Weights of a small GPT-style language model, trained from scratch on English Wikipedia: width 96.
Each number is 500 + 25 x the weight over its row's rms, rounded and kept within 0 to 999. Layers, rows and columns count from 0. Numbers have three digits each. The size before them is the row's rms in percent of the matrix's.

# up: layer 8 MLP up, 384x96, rms 0.34, rows 371-383, columns 0-95
# down: layer 8 MLP down (transposed), 384x96, rms 0.337, rows 371-383, columns 0-95
up371 107:520515540501480495513505516478479490464472506496534516488488520488545489475465509512515526497486456522500499539483494535541496468517470536488503517465490460507495443480520488511543473484479514455459524494509486444510464496536454509476529495504520503500463509498477513476491495559512553524
down371 110:463482481485546509456511481507516514500485529522454501538470539503504527507476515500489498520534534504494544483469487479509488500529497501528561492475502519501452478505489501506478461517494517484494467447471495497466506445500498477472506511446525507473536505562515509490536492511546486506
up372 100:534493451491476538491516487505453559489525492550507503473521519485500455476489489508509502497477523515545495553511475482553514492479501497497463503493461493487542521507497506516550440553540486547512470492503485479507485512502463508486490476485490526489460499494491509482490512539498534509
down372 097:488485496491488496546488489488495514496480491454487474513517499506516514478501437516499500501433479543496461467518529502460510528477511506459476463489467520532489533553504478505480515459507513524529490499500524532481507442514483527511501501514455512502545522510514517558475512489455489514
up373 104:489546499522504483528459545491535519492492491485503519461488466522480469479495564479548474474497486468488528469485460503539482521498483496451486503506530462528500489488499488474504535465497485528507495505501539505524506569516472467510518509471497492501476504483480482545520497503527558484
down373 102:515483501506515507490521486516453483528545476524488475522498500469540537525503463497513503499423514492545488514535506516497491454499543505506511495492490492499525518490479516525497469537450542496494463485485446478506477486483507552502491526470532516489513505481487513435470485528497461510
up374 102:505513456482520492507479493503486486459521503475523500484511504509470527459481523521532533478477513462518477490478470529512467483507502485432489512495476433545481507498501477514468469480454511519466509495535503461522533500471514502527494500515498517522497505472519463461504514481497520418
down374 109:514488498523518483510441490454456475500493524492516465479485490500479468469513501507499481465469510507508533475477481520493509456495533471468426495482442508486529511552470457518511510503432515478480461511504527510499489506498497493509499500490571509473511504524481489485494513501482478482
up375 101:477481513547513518496515512488498490487492534532500497520470469501495475525534474503496483561477510493467516543486490447493523534487471496531471511547489494480515514510510452504507515485495480476478467464486505529490488509470504512511463519471502499457488542496523468499525582493468550523
down375 105:513531505505483499556517510494486484519522497513451498508507518525506547515482492481482481493526493544494495543482476500521443496535551487502503471487522516462522512515493487507483499486501525511488484484507494537481466561494492496467458516545492543534526469478531476454462552522482526488
up376 095:468505495503478511539484512536500536487489526500489493494513521526501482517501521502526505464466493509510496499491482500429557482507494509532542470425469487497459540502471509466544545487519464512498525481537488467518537490478510486494487497491508515518545508485525480493482437477480515492
down376 091:480495509500514508503490500481485539474498519452452506501501517471482501531519505512495510471494487515526511499481455505476533526457521500494516500396502493505513547493459504542515486472544470538509518507482538521535517508479501497536523516485522494505534470475474527472482495456475535506
up377 102:526533457531486490536474514473480485515519453470502496545525476502485498503537510505462494491486521490482504524550522501439466520466466504509509540480507510471473519518530473445489479486481522485501501518465508461486531512545485509495522510573500495518476474507515501455532485507509514513
down377 089:540487520476492467435469496495505481516494485518488508500484503490515556521449516546504482478466475499530477502492485496521477463541482496502466472536509501552522523531457471500485529532501490476482529536509499557501455539522466525508468475489473505505531511507506530495492490480504535490
up378 118:514498483528505499495512479512521509516538476523461461484546541496504479545475486435461482470510461527482496526526522503505501527498496515559504511493520479523489511494486454523482541479543472491516480543509480484516496480523483507491465512498464465494499490511474512512469464531474546549
down378 105:512503533489460506511534532469475498492544514473484492469451482507505499457521539488528552470490547478540516499514473528509513506478504485501491430496486481499526437518453510459472492484470514472470535506493498509492516503506488542494512525511499500528525517484450498465527507493519481511
up379 105:472512516439493561491488472510491525493531511477476518530497466488486494501552496459511483508518491526513494461494509540481548489516541509528539505504489511478554463492516516493542493521501514529515475511514509446481497514491465499518503499492539527527546496479456485450468505500504497467
down379 101:452476551491538486506499457533523512519489537461518548505477518531504504483487512505509492499539473479523500472545473511489488545502512477499539473543545477503481553513499473535483503512523492498481500515498490543459507488521476527494503505483436520478550487507504500516538536524500500497
up380 103:504482498471498486484465504540487473482501486507483522538517487465481508453498519537531573507486510549508522499501528494508508446458502517504488528467487503558507549480540488511546546500470471507493529510507458518526495505488488522472507476503498533503466507505500503466461496455479481515
down380 105:528471509494509473440513506480511464486557462507460542506496484488508456498518485537477475497497450463505509473488497508497543532525515516456487490490514512509477480462557528503505486494463463517510489525506494511483502477513488532502568472504471529538482529474494479460526495498510509506
up381 116:542456524487558513539497530481488541474505500534484501514515534466503490467541518532483506515414538529519539508493514511499485481527518505514499498509462480497514491504483469520490485490486471497490522474465503520532509473481474452490474502550495488489484508481531489446484494515535520512
down381 102:439478448508467498520539448479516504516486524489481502509479507497513541464500511458519474510501474516489473538506503517511519481466445514484511512508498512479525530536529535501485526451510502500499496474540524506493506485510503515519472493474537487522552542482480509551464460503470503467
up382 101:512515504469472536512463507512487554529511496503538461508497514522523492463510482475544440495501466479435503471520509517448510507506522507475476521508485543528503556488519511556482512480467511526523509495513492517500509512482503482535512520520505507504496461490474480504484533508473459548
down382 116:471467501512525507503518470505520520539524470521462521524495452486494499545523556506509488500537449462492530490479561513493485532477478492508461507526462499507482482512500478486505455473471455507517498451485521481487483459482494477516462499541500517514514502501481481486513567505493516496
up383 091:482481518491525512454525500491472423495574511519511525484513504514455491486533530460510502557531458487506488505487473490549510504497516506478444497473513474497505468503519509516524482492524516522517505503490460485494475529478517515500503505511513466510508479474443512526487515450511505467
down383 095:475474513493518498548527464507485508532463462526508497509521504533488473474533515517465520512498523491537522488467544486497461490498499480490479526516509577457510521496515521481462510528455525498461465532509522531504484489513473508471486495525459444504497499506477523534515541513471509514